Weights of a small GPT-style language model, trained from scratch on English Wikipedia.
Training: a variant of Adam for these matrices, 146M tokens, 4468 steps.
Each number is 200 + 40 x the weight over the matrix's rms, rounded and kept within 0 to 999. Layers, rows and columns count from 0.

# q: layer 11 attention query, 128x192, rms 0.0674, rows 28-31,60-63,92-95,123-127, columns 96-191
# k: layer 11 attention key, 32x192, rms 0.0666, rows 27-31, columns 96-191
# v: layer 11 attention value, 32x192, rms 0.0636, rows 0-9, columns 96-191
# o: layer 11 attention output (transposed), 128x192, rms 0.0648, rows 0-9,32-41,64-73,96-105, columns 96-191
q123,222,249,220,256,188,249,206,158,160,221,237,239,310,267,199,165,188,269,249,139,274,206,135,219,199,149,201,236,214,295,232,151,186,139,257,169,195,207,166,200,196,293,208,168,221,190,225,187,260,211,184,196,219,305,203,178,295,171,113,170,191,154,170,165,216,207,241,271,257,159,244,168,150,167,131,251,273,215,300,215,148,124,145,158,177,254,211,135,214,212,278,230,172,327,135,122
k27,213,195,191,193,209,178,217,157,178,159,209,186,203,210,281,249,175,179,222,198,198,152,158,172,217,195,176,188,228,172,192,258,193,190,187,172,182,195,180,237,192,207,236,189,208,196,161,187,176,195,239,244,209,183,117,177,184,197,172,199,191,194,230,162,217,187,226,144,259,232,198,191,214,220,215,163,196,217,210,248,236,165,211,174,203,205,126,186,187,236,190,201,225,249,155,163
q28,205,210,313,205,207,288,234,218,196,299,230,245,208,228,157,207,239,217,243,257,200,250,165,281,278,216,216,282,105,148,120,168,222,177,289,240,190,205,107,191,264,262,246,249,190,202,135,166,189,188,57,231,106,200,111,262,165,194,196,180,144,196,191,195,140,228,133,241,131,148,167,231,142,218,147,195,243,304,206,190,189,96,35,121,101,214,263,229,289,223,161,252,211,155,212,289
q60,243,232,257,194,233,242,200,190,225,204,186,211,259,179,92,249,227,241,255,306,216,152,194,223,284,120,219,196,134,239,152,205,161,216,252,239,215,209,199,170,169,206,191,201,192,230,223,190,175,233,135,273,255,195,197,153,237,158,225,213,176,128,180,168,150,227,210,252,189,179,161,257,138,192,189,187,218,197,176,188,153,158,147,169,230,216,235,186,209,252,162,229,232,184,156,167
q92,258,286,254,213,212,154,225,206,200,198,167,200,203,227,128,237,230,264,251,237,182,201,176,216,228,151,154,220,174,207,158,240,185,212,97,205,158,215,133,236,215,244,193,166,221,208,203,193,196,222,200,252,185,213,166,214,187,199,212,216,137,163,205,190,195,186,203,242,194,201,128,232,139,182,164,129,186,234,195,209,177,198,141,193,185,252,170,177,213,272,175,205,253,230,136,161
q124,237,264,209,199,192,153,159,158,200,228,200,178,216,225,217,217,170,232,310,219,228,224,158,175,248,193,116,204,222,230,232,239,189,211,192,178,213,147,163,179,217,265,182,215,203,160,199,238,216,242,191,225,190,293,203,202,160,171,232,232,139,262,152,192,197,267,201,242,164,196,204,244,192,220,181,174,132,212,219,182,126,166,145,141,146,233,131,216,218,270,136,228,157,209,138,171
k28,143,139,246,202,183,278,190,180,221,170,228,173,182,180,210,176,221,213,217,244,229,166,123,158,248,192,220,220,213,141,217,206,204,229,184,165,231,202,157,197,202,199,132,230,235,165,243,137,207,194,183,203,204,160,182,205,201,275,221,172,154,225,229,190,209,164,235,206,229,169,173,218,191,212,205,194,191,184,181,196,207,198,174,159,221,152,202,283,169,174,163,155,142,149,253,247
q29,156,305,150,180,363,157,166,124,178,201,154,213,258,216,182,161,168,167,240,211,159,228,156,276,186,266,103,227,247,183,179,201,210,280,247,228,91,280,141,239,278,265,170,210,162,173,317,242,264,208,302,259,387,192,169,175,265,182,129,200,151,156,279,273,171,239,206,296,187,241,131,139,170,180,171,158,152,241,220,257,168,179,224,251,223,203,265,201,81,256,162,202,153,184,113,125
q61,233,225,241,227,272,237,159,189,184,189,164,229,265,222,130,233,211,215,253,193,195,172,176,226,244,192,186,144,144,250,234,195,190,220,201,232,200,213,206,194,289,269,184,203,195,204,244,282,215,247,134,234,239,220,214,144,235,184,278,259,194,180,164,180,144,274,224,253,207,251,170,120,141,184,188,211,193,217,142,234,104,153,172,165,154,193,191,180,160,218,232,266,217,229,146,230
q93,211,267,184,175,305,211,180,202,184,179,194,224,241,226,189,140,149,188,179,188,142,124,198,211,175,260,116,247,123,179,106,203,223,254,135,232,130,203,102,178,259,222,145,221,137,224,279,237,215,275,185,237,255,178,245,148,205,240,174,243,170,219,224,158,147,246,233,206,247,230,149,135,86,189,211,189,257,311,240,141,194,227,149,215,243,230,197,144,166,297,200,277,149,224,212,227
q125,165,183,255,225,202,223,163,242,171,245,166,201,246,220,222,221,178,150,158,248,207,229,232,132,244,189,206,137,165,239,236,181,210,178,251,226,208,176,170,209,201,294,197,232,191,218,196,217,276,183,179,223,247,171,250,174,244,163,212,246,200,201,170,226,199,257,258,141,186,177,196,144,191,236,137,132,193,197,166,203,215,156,230,173,177,243,180,243,173,184,167,255,179,180,191,246
k29,135,200,222,209,160,149,283,179,270,132,219,204,192,174,241,173,238,192,140,271,155,215,247,176,185,270,109,207,200,158,176,241,225,210,134,224,170,182,191,197,204,196,239,192,210,128,181,178,221,182,257,224,192,160,103,257,196,275,228,145,208,174,220,139,232,252,207,133,275,165,171,165,182,250,216,178,161,172,281,200,227,170,248,172,248,232,202,199,260,193,151,126,198,230,238,180
q30,268,195,135,237,143,249,160,157,209,260,222,254,100,179,213,264,132,164,164,180,155,182,153,140,175,256,265,217,251,137,185,168,236,282,178,255,77,259,117,270,201,134,243,181,255,176,232,150,196,250,145,167,185,228,194,137,206,210,156,116,276,221,193,163,148,171,198,115,176,186,223,191,85,149,152,187,175,205,244,134,244,165,139,326,208,142,165,310,138,199,294,209,217,257,189,306
q62,132,152,150,146,236,128,138,185,220,182,166,244,205,218,180,202,204,257,158,158,162,245,121,207,196,193,197,211,187,96,230,228,209,135,161,201,130,207,194,146,197,168,193,215,217,211,197,203,188,156,148,125,166,156,194,214,226,246,149,157,196,239,202,178,195,189,208,139,219,163,227,228,236,155,171,215,242,181,225,249,244,182,258,174,218,181,203,211,222,190,233,127,164,142,181,208
q94,197,151,149,217,175,195,194,256,282,254,194,197,221,228,244,244,177,179,150,204,173,211,219,178,184,291,149,156,214,205,199,218,225,217,230,211,186,176,148,141,232,171,121,281,196,224,216,232,205,204,175,221,179,252,211,142,167,228,259,208,241,238,194,202,182,273,238,199,222,167,187,251,250,196,215,151,144,158,231,170,186,197,93,328,143,175,209,245,161,231,217,210,150,223,237,247
q126,205,192,144,213,150,171,194,258,209,222,248,185,288,210,219,248,189,225,227,213,184,239,167,222,208,201,148,169,202,215,182,143,186,206,171,216,176,243,166,195,238,233,156,204,203,214,216,190,229,234,146,214,169,201,204,129,149,203,214,223,236,138,177,163,170,244,231,163,251,251,222,217,268,222,165,218,184,161,233,208,184,156,200,210,191,181,186,175,215,161,236,203,135,258,230,291
k30,152,240,222,209,184,187,251,167,189,151,229,206,183,251,133,243,172,163,175,180,166,187,195,260,180,201,185,185,195,199,256,120,186,170,242,239,228,177,226,265,168,202,245,225,299,242,120,228,119,172,164,170,159,233,162,217,248,213,193,227,206,192,255,246,104,137,176,228,196,221,214,227,208,211,250,203,294,180,193,226,213,231,176,242,231,242,189,165,220,218,268,211,230,140,171,148
q31,248,231,178,248,216,135,114,287,187,193,210,220,192,175,231,151,41,195,359,264,170,172,266,292,156,114,211,169,105,297,271,271,206,104,310,164,262,216,244,294,115,207,96,168,164,347,146,201,142,240,217,288,149,274,317,161,244,226,215,188,148,238,214,216,171,169,173,180,328,233,259,186,275,242,204,135,233,168,278,326,293,220,243,207,185,138,132,262,134,120,184,231,165,191,143,177
q63,244,228,255,250,177,211,195,196,189,269,229,276,196,282,161,211,205,197,269,172,246,197,174,231,243,215,232,209,189,287,162,138,177,197,170,202,212,225,219,199,253,196,176,162,187,210,202,211,184,262,150,237,235,213,245,187,236,195,208,207,130,185,205,185,191,198,159,206,215,225,215,200,197,246,149,155,188,193,187,232,182,224,129,188,163,246,226,166,164,226,237,233,262,175,158,210
q95,266,287,207,200,194,180,154,221,154,231,176,305,156,229,156,209,65,199,280,226,220,195,156,275,200,175,213,191,267,248,209,316,244,140,150,225,210,227,231,221,188,146,186,163,224,313,128,188,149,181,225,232,114,304,250,206,189,157,200,166,216,310,194,236,181,159,185,140,188,251,250,206,187,196,223,102,263,114,266,257,214,177,265,206,194,236,140,185,139,159,206,176,154,226,101,137
q127,218,139,235,239,206,159,239,220,118,187,200,261,161,223,263,165,142,119,250,171,229,203,136,218,195,196,205,176,222,216,213,210,241,168,208,159,260,164,230,177,208,205,207,198,256,162,166,270,133,164,226,201,104,284,319,204,127,123,223,204,200,191,209,218,181,204,177,188,142,166,329,219,196,255,170,175,172,203,225,207,212,233,199,239,148,170,206,204,205,219,181,229,174,231,192,167
k31,191,190,206,200,174,144,135,223,274,199,119,193,122,162,197,209,197,216,218,252,243,276,194,215,129,167,127,244,277,185,235,218,174,145,252,214,157,160,187,175,153,205,224,224,187,191,153,179,139,201,242,201,110,178,220,238,187,174,160,107,217,246,224,244,220,172,249,152,203,271,244,351,231,194,230,129,165,247,192,238,325,284,156,145,191,155,292,233,194,199,169,290,164,240,286,119
v0,271,128,193,183,249,253,222,223,246,289,209,183,212,207,187,165,184,199,192,150,137,183,230,262,220,254,178,221,204,190,181,235,295,196,178,171,197,251,250,262,244,153,179,196,253,216,202,156,208,177,206,98,207,167,203,254,157,210,194,208,189,156,198,147,210,225,197,155,143,235,178,231,190,150,177,231,181,196,151,258,241,229,199,139,233,143,193,179,180,214,204,188,121,196,236,166
o0,168,195,159,140,208,128,227,191,169,233,206,247,215,170,210,173,162,158,208,207,155,232,154,140,278,127,181,173,151,192,231,140,231,157,207,239,172,253,208,197,260,166,185,218,185,202,213,147,154,98,176,192,194,224,189,163,154,244,261,238,198,244,232,269,182,170,218,214,250,145,177,264,219,219,185,292,199,216,228,185,212,237,152,161,206,207,161,134,187,124,195,251,197,189,217,267
o32,231,246,256,226,222,117,184,231,249,249,189,169,253,76,195,185,209,234,167,159,224,186,202,269,177,252,170,211,190,259,135,207,238,256,172,255,238,159,256,240,221,247,283,200,231,179,204,51,253,212,210,195,252,267,179,239,148,184,223,184,219,230,172,254,206,175,165,154,199,217,310,161,148,194,253,148,155,139,163,184,84,201,238,219,215,100,206,219,178,167,235,202,244,190,244,197
o64,205,192,220,234,211,199,171,163,186,215,246,199,242,163,217,140,194,192,235,193,203,206,194,159,257,264,206,208,200,203,165,161,224,211,178,180,166,202,188,209,220,225,178,178,143,156,198,104,183,143,203,205,178,255,214,195,194,137,235,165,230,206,210,224,230,172,195,193,252,159,231,253,204,162,236,210,214,154,187,230,189,239,167,192,169,166,201,172,193,142,170,206,251,152,206,213
o96,193,200,188,249,229,202,193,202,245,250,208,207,252,174,208,121,197,232,227,158,275,230,256,274,222,263,267,199,202,224,188,134,294,221,183,212,237,171,185,234,197,239,181,162,151,160,184,80,230,114,195,171,142,221,171,230,227,128,232,210,289,164,186,210,177,170,200,187,217,88,313,223,131,221,237,185,169,120,219,192,158,247,186,233,179,175,167,235,194,208,290,166,236,178,280,161
v1,221,217,228,261,215,201,235,213,139,203,210,211,125,224,292,184,207,170,170,193,201,230,213,190,210,237,237,268,178,195,241,125,181,240,237,179,160,220,128,161,245,229,252,261,163,238,183,228,201,189,214,207,252,141,197,212,124,232,156,232,233,270,204,155,154,287,195,170,255,226,135,194,241,223,275,214,180,205,175,290,154,247,213,211,273,200,259,184,255,209,226,217,139,205,157,192
o1,269,160,167,226,100,260,158,168,226,296,233,167,235,211,169,317,211,297,148,188,212,136,103,151,185,187,217,207,140,193,190,129,190,200,221,245,256,188,185,234,255,191,153,161,187,151,210,234,241,258,157,186,213,170,238,312,182,217,177,124,265,150,239,209,286,119,212,180,95,216,209,257,197,220,223,143,217,219,219,108,200,278,252,164,256,195,177,205,249,217,266,192,274,106,180,233
o33,171,183,210,206,252,179,206,170,251,217,192,115,252,151,198,229,198,134,149,218,196,226,127,204,244,223,249,134,195,206,158,127,204,175,123,206,243,246,145,175,194,207,266,152,204,194,223,194,244,171,179,182,265,226,187,186,133,263,134,192,209,205,171,215,237,169,213,196,260,169,190,99,230,214,214,297,200,123,255,159,188,251,257,209,150,210,178,192,192,169,187,211,192,231,217,230
o65,208,174,153,234,173,208,172,170,223,202,235,135,226,209,178,246,209,186,201,190,223,212,159,203,132,165,257,191,265,200,175,198,170,168,183,196,203,230,247,173,193,196,194,129,200,188,203,190,301,229,217,206,213,210,81,315,168,167,181,214,258,172,317,221,209,138,181,164,152,213,282,190,216,227,284,240,179,163,248,168,147,192,220,177,210,233,194,225,219,205,235,176,238,73,110,242
o97,185,159,176,259,169,231,237,184,241,222,215,113,215,205,202,226,188,201,165,222,209,186,171,215,242,206,229,127,210,221,175,177,221,157,149,199,236,235,187,148,214,194,216,176,216,235,238,195,216,173,219,195,239,251,120,215,165,192,141,194,236,181,239,253,203,171,160,226,216,247,269,136,196,226,269,231,197,149,228,218,162,239,251,177,135,265,207,189,239,179,207,227,221,137,170,227
v2,234,250,221,229,197,208,185,97,200,163,179,159,256,197,288,258,185,166,212,233,252,164,156,217,186,184,202,167,214,152,131,151,190,248,166,257,216,227,306,224,216,130,169,248,220,165,234,255,153,136,255,214,170,212,153,248,212,123,199,217,249,260,150,225,149,234,176,204,192,173,124,221,159,248,213,225,229,213,191,245,206,165,145,187,239,226,182,224,287,272,194,182,185,221,159,185
o2,248,191,205,194,231,163,186,132,184,158,216,109,162,158,175,130,212,199,274,241,193,162,259,269,244,216,146,244,219,240,261,184,170,165,235,145,206,249,194,166,140,207,219,180,167,206,233,195,176,173,199,240,194,202,248,178,223,185,163,246,169,68,206,218,207,156,193,212,174,164,272,184,224,96,167,239,179,232,174,205,213,238,178,197,236,205,144,174,161,219,168,147,210,224,252,234
o34,156,184,248,187,246,231,215,137,318,170,237,170,274,234,237,117,168,146,160,220,215,192,140,245,213,233,211,150,203,205,196,150,181,192,127,142,250,214,145,222,162,172,196,120,241,197,155,201,175,143,167,161,269,202,207,228,129,202,168,263,227,196,176,182,200,168,203,213,168,118,137,147,253,174,185,274,221,147,181,197,204,190,235,221,122,207,120,177,221,202,206,211,186,244,181,166
o66,214,208,220,199,213,179,198,66,261,144,222,155,212,232,126,153,206,234,236,180,248,190,126,305,178,191,183,208,182,283,188,185,188,253,210,181,210,186,144,181,147,193,217,178,167,253,209,179,171,223,192,206,161,201,196,215,186,233,182,207,207,166,188,201,244,124,207,184,155,212,211,113,253,157,216,242,148,205,231,220,232,152,131,158,146,169,200,199,238,177,140,222,181,226,231,226
o98,204,248,205,213,242,148,180,150,277,201,212,144,222,149,186,177,138,208,226,251,219,174,127,262,179,239,153,207,157,248,216,163,216,246,166,198,239,203,162,219,175,218,202,209,235,218,234,174,174,154,189,125,230,172,207,241,99,214,135,273,199,193,153,215,207,172,232,172,171,185,173,165,226,135,266,235,160,168,171,181,236,185,212,181,141,131,126,216,229,168,189,179,207,283,253,203
v3,167,145,161,230,201,217,213,161,192,139,210,156,192,191,206,287,181,233,173,240,205,327,138,210,284,211,126,211,199,254,252,175,245,221,184,148,197,251,176,209,182,237,265,261,195,166,223,225,244,241,193,224,217,184,178,220,188,188,169,138,207,275,246,170,170,162,238,234,326,151,253,188,208,144,107,216,178,193,184,271,181,217,203,145,160,234,168,248,182,177,202,153,326,253,244,164
o3,146,248,196,194,176,217,235,211,235,242,174,251,257,186,204,231,191,189,116,195,111,206,196,212,178,149,210,208,161,184,205,204,205,229,220,203,188,159,206,195,234,135,187,207,199,191,162,132,180,234,267,181,253,155,198,162,164,200,234,202,209,172,167,233,231,185,161,179,221,127,186,169,177,190,113,182,131,148,221,163,161,113,128,216,216,224,226,168,224,153,253,215,249,288,200,247
o35,191,167,265,201,283,186,221,213,299,167,218,128,199,176,172,237,202,184,182,203,288,210,271,206,142,187,227,285,206,168,216,271,165,126,225,273,159,230,174,209,233,231,364,148,198,182,144,278,193,179,216,184,168,218,214,197,219,115,246,203,238,222,152,156,178,133,223,302,134,159,302,38,188,190,223,236,290,66,201,235,281,236,260,223,208,213,305,201,209,272,157,245,233,212,212,210
o67,133,203,257,211,208,199,221,161,209,205,227,189,189,236,169,203,197,194,203,201,218,219,246,170,217,152,227,204,170,230,234,229,164,221,216,168,149,224,275,182,226,199,218,203,179,227,243,206,241,292,283,188,173,181,158,155,211,177,222,262,250,143,193,212,223,230,236,182,179,157,253,175,166,170,149,233,191,148,241,181,205,212,234,209,221,240,265,198,235,254,209,241,225,249,201,226
o99,175,139,231,222,240,200,223,182,246,211,206,183,179,208,176,234,228,240,220,170,236,232,307,207,212,164,207,206,213,219,196,231,158,152,217,212,211,252,194,223,201,194,248,182,184,197,206,242,182,223,235,193,181,208,231,197,239,112,245,251,247,204,143,194,170,155,251,212,182,204,320,189,194,164,170,259,177,122,207,199,242,219,247,254,206,200,289,210,193,237,179,227,233,192,242,199
v4,182,207,173,185,187,157,222,244,230,143,269,136,182,163,182,189,175,215,228,184,146,280,177,162,207,161,214,142,234,169,232,191,112,258,218,180,213,166,290,221,172,204,171,184,179,242,243,233,129,240,229,174,188,194,175,138,170,145,114,212,162,170,289,159,273,161,181,150,187,240,144,203,190,149,209,242,269,280,141,229,184,182,124,199,201,165,149,236,110,213,209,196,197,173,160,202
o4,252,223,166,166,147,214,226,190,253,275,159,195,106,310,168,246,190,166,189,194,259,181,169,185,176,126,135,243,195,224,198,181,171,268,161,184,226,250,219,192,227,248,173,232,215,160,232,165,227,238,100,171,182,205,166,207,207,206,296,158,207,176,130,196,258,231,221,225,168,103,198,120,245,264,228,207,261,186,194,204,169,176,92,213,159,204,224,186,191,129,171,140,196,214,222,283
o36,134,152,171,182,169,231,190,261,279,168,227,277,173,208,184,109,201,245,148,223,239,162,232,172,173,277,269,234,165,206,221,170,218,220,159,200,238,221,243,159,198,187,190,179,209,207,225,213,166,200,276,208,323,182,200,235,272,254,216,238,215,161,200,138,187,160,153,175,140,279,175,198,175,194,204,151,215,173,226,260,215,165,270,235,199,248,181,177,244,268,160,249,189,108,214,183
o68,153,246,125,255,172,170,249,194,236,218,191,185,152,216,158,177,194,197,135,206,196,176,213,160,191,188,224,257,186,204,270,221,194,229,187,192,221,264,237,218,197,212,231,275,200,197,217,160,212,128,189,175,236,284,160,205,187,242,208,184,192,110,172,226,173,240,169,183,207,160,170,163,170,214,207,184,247,184,154,212,149,164,255,212,178,208,244,211,228,232,123,145,152,147,251,172
o100,143,206,154,192,209,176,216,220,259,205,218,254,165,226,200,136,175,195,162,223,176,179,210,184,210,291,252,171,164,187,238,187,209,224,171,225,267,257,241,163,196,224,226,218,217,164,247,167,169,172,220,158,276,250,159,247,180,255,232,228,204,122,210,195,180,264,127,130,131,202,179,194,144,142,198,197,263,184,147,272,150,124,251,245,162,164,224,163,146,194,167,187,202,164,201,183
v5,240,194,154,269,201,217,160,197,208,207,161,229,215,164,212,193,178,234,232,211,215,308,206,243,236,229,158,142,241,195,200,114,205,265,240,166,283,204,171,194,221,232,251,226,226,148,251,228,194,152,255,179,214,210,260,252,220,160,209,238,195,105,213,236,170,213,148,164,212,201,193,171,145,163,175,185,125,181,144,188,187,140,225,163,213,243,139,210,221,145,234,190,169,207,217,140
o5,225,219,183,168,187,203,261,230,243,179,202,217,238,170,307,262,220,212,114,274,139,108,147,177,177,182,189,197,164,226,137,240,234,190,220,218,171,177,183,263,196,258,176,213,230,150,136,143,111,267,146,211,212,218,249,199,207,123,146,269,186,212,170,131,233,277,200,234,179,168,152,331,231,279,216,125,146,149,192,197,174,250,97,226,201,71,254,219,213,167,165,114,277,244,199,219
o37,138,163,146,284,213,175,230,170,224,191,159,211,248,138,196,263,210,161,191,161,171,244,179,185,237,169,262,182,176,153,185,145,275,229,206,199,226,175,236,154,185,256,194,223,207,210,89,144,209,200,182,205,148,207,265,243,211,184,162,192,162,188,158,161,106,192,207,218,134,176,276,162,165,154,235,202,268,140,188,229,239,246,226,217,192,122,254,208,158,236,161,183,258,189,209,208
o69,173,205,148,183,159,190,244,287,189,142,129,141,212,179,168,258,193,191,174,188,130,198,211,221,209,155,223,198,196,157,230,199,216,156,245,249,229,137,215,178,194,260,163,234,207,131,167,183,150,202,152,201,211,164,249,234,193,131,178,211,189,207,184,156,115,180,176,209,142,258,228,203,187,218,224,197,169,110,193,191,231,211,235,226,191,151,294,193,96,225,145,156,196,151,231,247
o101,115,134,164,241,169,222,199,186,232,160,173,133,211,191,190,289,220,242,183,194,125,220,180,226,252,195,275,184,136,170,164,188,285,217,208,198,222,228,174,143,202,268,171,235,256,169,143,208,183,190,202,185,185,169,233,219,231,152,161,241,175,211,107,139,104,180,194,218,148,142,255,188,203,161,215,198,158,173,167,233,250,185,266,256,211,167,258,202,135,230,192,168,260,111,221,242
v6,192,183,253,125,170,195,266,249,240,192,202,245,178,181,203,209,161,258,199,204,201,151,163,264,213,161,231,214,223,158,184,198,166,160,187,192,164,175,213,194,206,227,267,251,186,198,266,208,205,235,159,146,177,257,222,233,222,228,256,191,254,187,218,235,205,243,269,163,225,181,192,245,169,267,209,244,168,179,194,167,210,175,196,167,187,200,205,109,220,295,226,312,265,199,171,148
o6,119,222,240,218,221,178,113,131,174,226,209,194,249,182,268,164,188,259,223,213,205,254,198,260,198,231,172,187,279,219,240,210,209,174,235,163,276,152,172,212,220,169,217,168,250,210,194,164,264,189,258,245,204,188,183,174,203,147,199,250,212,163,234,208,252,203,187,291,235,197,237,218,221,206,159,183,163,125,212,207,215,249,216,165,204,221,242,141,220,131,205,141,241,146,219,109
o38,179,144,205,218,226,242,189,181,150,239,261,246,217,345,224,104,181,214,190,192,146,233,220,202,256,154,234,134,157,168,215,117,142,175,284,179,227,244,115,200,108,160,185,235,176,197,220,168,154,160,144,239,117,158,233,197,220,139,176,242,231,112,192,225,174,180,218,142,189,183,102,284,253,211,148,236,152,202,247,162,250,168,114,188,133,232,164,232,214,202,268,209,224,204,145,169
o70,147,218,258,163,174,154,152,138,201,238,233,214,178,320,168,233,167,180,209,245,212,303,251,213,176,192,210,167,163,186,231,199,279,208,188,162,224,209,142,283,192,210,229,249,173,182,224,139,210,256,119,200,190,143,169,172,189,192,164,208,171,140,204,183,191,200,208,192,171,208,123,193,215,184,179,209,134,211,187,209,236,220,226,170,147,243,216,182,214,193,171,227,201,166,222,204
o102,186,219,220,201,185,119,184,160,211,188,258,221,174,292,168,210,179,191,173,239,212,245,242,220,167,167,248,185,166,167,192,192,211,193,206,157,230,199,79,228,158,229,257,260,159,141,246,169,187,188,176,239,171,173,161,194,175,175,193,232,220,141,248,192,194,235,176,160,214,189,158,255,206,197,175,222,129,169,207,168,225,151,171,202,167,230,157,187,229,191,236,213,237,189,170,183
v7,183,163,211,204,249,274,126,135,191,192,231,205,190,265,212,132,202,219,238,239,174,205,220,140,187,213,175,253,196,267,233,165,142,224,169,230,206,120,146,225,182,188,150,215,230,242,144,194,271,258,170,212,231,165,231,203,177,181,234,118,263,255,185,269,231,225,204,244,197,124,186,162,242,165,240,251,242,254,232,219,191,143,195,176,216,227,238,168,101,234,262,193,211,172,280,195
o7,222,246,119,222,239,246,132,267,210,192,147,135,174,291,163,201,201,274,159,188,179,243,200,226,175,240,156,242,117,171,174,174,196,215,234,163,198,209,163,215,266,185,200,235,231,252,165,216,189,204,205,210,181,225,218,270,226,236,128,246,220,241,189,203,126,229,277,227,243,215,245,196,159,318,251,139,194,159,157,269,187,231,209,151,213,164,220,256,183,168,247,256,199,246,182,110
o39,175,140,201,223,247,247,186,138,222,185,185,235,237,200,256,246,220,158,195,63,108,218,108,230,252,207,265,215,228,191,162,121,176,181,211,207,177,142,199,243,198,149,212,195,206,198,193,247,226,198,220,138,277,249,203,193,201,222,193,158,294,169,196,111,247,153,152,156,210,177,245,221,166,149,162,303,250,192,225,227,163,181,214,263,227,120,259,174,130,173,203,192,241,186,206,131
o71,116,197,231,188,263,189,259,160,301,163,230,181,206,236,206,160,227,235,145,128,144,157,157,218,239,228,264,191,140,162,220,164,216,211,136,194,205,300,229,199,199,172,219,203,175,191,221,296,246,243,248,140,225,207,159,199,205,244,180,235,231,193,173,222,202,213,204,185,226,180,224,232,165,194,212,236,221,176,171,252,152,178,319,184,204,157,234,201,180,220,211,207,271,250,167,180
o103,232,224,261,212,247,261,239,191,235,156,184,178,242,240,227,224,248,238,166,57,138,198,189,229,229,245,223,231,199,201,196,148,175,225,232,271,221,249,176,255,233,150,143,222,223,186,226,243,237,174,242,138,251,232,135,146,174,244,174,178,284,167,275,162,226,271,121,221,188,171,193,183,144,114,200,190,217,204,187,303,178,150,290,209,245,138,243,194,111,206,207,173,229,241,169,152
v8,166,155,220,148,186,202,163,241,219,233,163,265,180,247,173,211,177,208,195,211,184,243,167,162,245,225,243,239,210,231,182,181,189,215,245,241,196,193,192,214,184,257,168,250,161,179,206,342,149,179,164,202,226,255,189,234,133,308,191,176,245,118,240,216,207,202,194,217,187,214,185,201,155,178,198,205,211,226,175,196,204,195,174,202,175,77,266,189,132,179,102,220,237,167,200,138
o8,168,251,205,147,151,194,269,193,190,204,190,249,186,152,161,147,202,261,281,192,124,197,150,170,200,159,210,243,269,232,163,215,167,164,236,228,256,221,276,173,162,178,281,266,197,197,175,228,279,145,183,183,238,273,157,224,154,244,167,246,205,189,238,149,120,273,223,187,223,193,157,159,222,178,255,264,158,151,173,167,248,186,203,224,201,215,205,302,232,145,131,174,243,220,168,192
o40,219,208,200,197,192,232,204,176,193,165,230,255,199,282,212,165,221,229,114,240,256,192,272,183,145,203,269,240,167,109,234,178,259,221,266,180,201,298,129,175,180,158,118,164,197,186,131,261,114,140,168,181,210,147,230,172,251,192,137,203,197,129,185,189,123,249,212,339,235,210,203,181,262,143,189,94,293,177,184,210,164,203,231,212,128,228,162,187,181,219,153,180,162,237,274,181
o72,184,200,226,226,196,220,155,196,174,201,186,150,203,179,188,200,240,146,193,210,245,143,315,143,235,207,166,194,198,229,220,242,297,234,164,208,125,232,222,192,190,236,191,165,144,204,213,247,272,272,129,186,197,230,205,201,209,232,199,243,142,159,234,220,230,231,231,284,214,148,224,264,230,124,217,153,228,189,243,157,179,278,244,237,150,200,174,222,190,224,177,128,248,181,190,176
o104,249,190,226,237,226,199,206,199,200,145,208,222,258,211,173,219,218,215,201,199,260,175,282,119,214,152,208,235,175,96,206,236,241,261,238,222,168,252,151,183,121,229,124,172,174,171,151,215,191,200,138,178,192,202,196,194,173,213,174,287,145,160,201,190,201,260,251,228,274,165,214,242,283,191,190,156,245,177,226,194,157,237,235,227,145,210,205,191,152,205,199,134,191,257,187,164
v9,180,225,220,214,196,185,164,216,213,174,108,144,139,250,221,152,170,158,165,140,194,238,192,238,214,164,164,214,208,112,148,126,205,109,244,216,230,193,157,162,220,161,222,188,317,169,150,209,155,217,213,292,238,225,191,171,165,144,210,191,185,254,244,266,166,140,232,145,122,254,202,256,211,166,166,231,281,239,152,162,218,252,212,244,218,220,186,153,144,211,153,204,253,142,178,235
o9,144,137,250,154,170,249,270,182,269,188,280,245,190,174,184,157,195,167,176,158,137,191,232,223,178,187,141,195,142,305,242,212,167,185,194,194,132,152,198,189,103,200,174,248,217,181,278,159,227,163,192,136,229,181,241,120,139,202,276,165,167,125,187,216,160,245,240,165,220,214,159,175,230,114,182,280,166,274,208,227,194,180,202,215,151,189,197,195,221,198,136,108,219,211,218,338
o41,268,186,257,191,272,175,243,226,198,175,217,104,285,237,130,119,192,298,145,256,220,216,183,210,129,226,149,192,183,174,198,134,231,229,217,212,237,201,125,181,143,167,202,235,244,192,207,154,158,206,158,259,249,158,202,188,238,263,226,239,181,242,188,134,155,183,231,232,197,205,234,113,249,219,174,157,221,153,158,132,175,224,125,244,206,188,113,233,194,271,202,229,159,274,270,249
o73,204,190,222,207,279,246,227,230,240,166,289,238,228,175,155,162,224,194,148,239,215,151,202,214,150,268,133,202,175,217,214,264,152,209,192,154,145,205,192,205,206,189,164,275,227,188,272,187,218,199,182,187,302,198,239,136,176,179,275,179,203,174,202,177,174,275,231,196,185,149,276,204,223,181,180,145,200,166,203,194,132,239,203,196,159,200,215,218,203,283,212,217,219,251,216,300
o105,247,131,192,189,266,179,224,291,245,173,222,141,244,227,152,179,217,216,146,251,214,133,177,223,157,215,172,208,199,218,209,205,185,200,212,212,127,204,163,186,188,208,164,232,203,179,235,211,218,194,182,249,310,154,259,169,206,151,203,245,170,192,176,141,184,163,283,209,205,215,277,218,217,121,204,158,231,168,216,212,140,248,215,237,183,210,121,226,204,302,199,276,225,247,248,247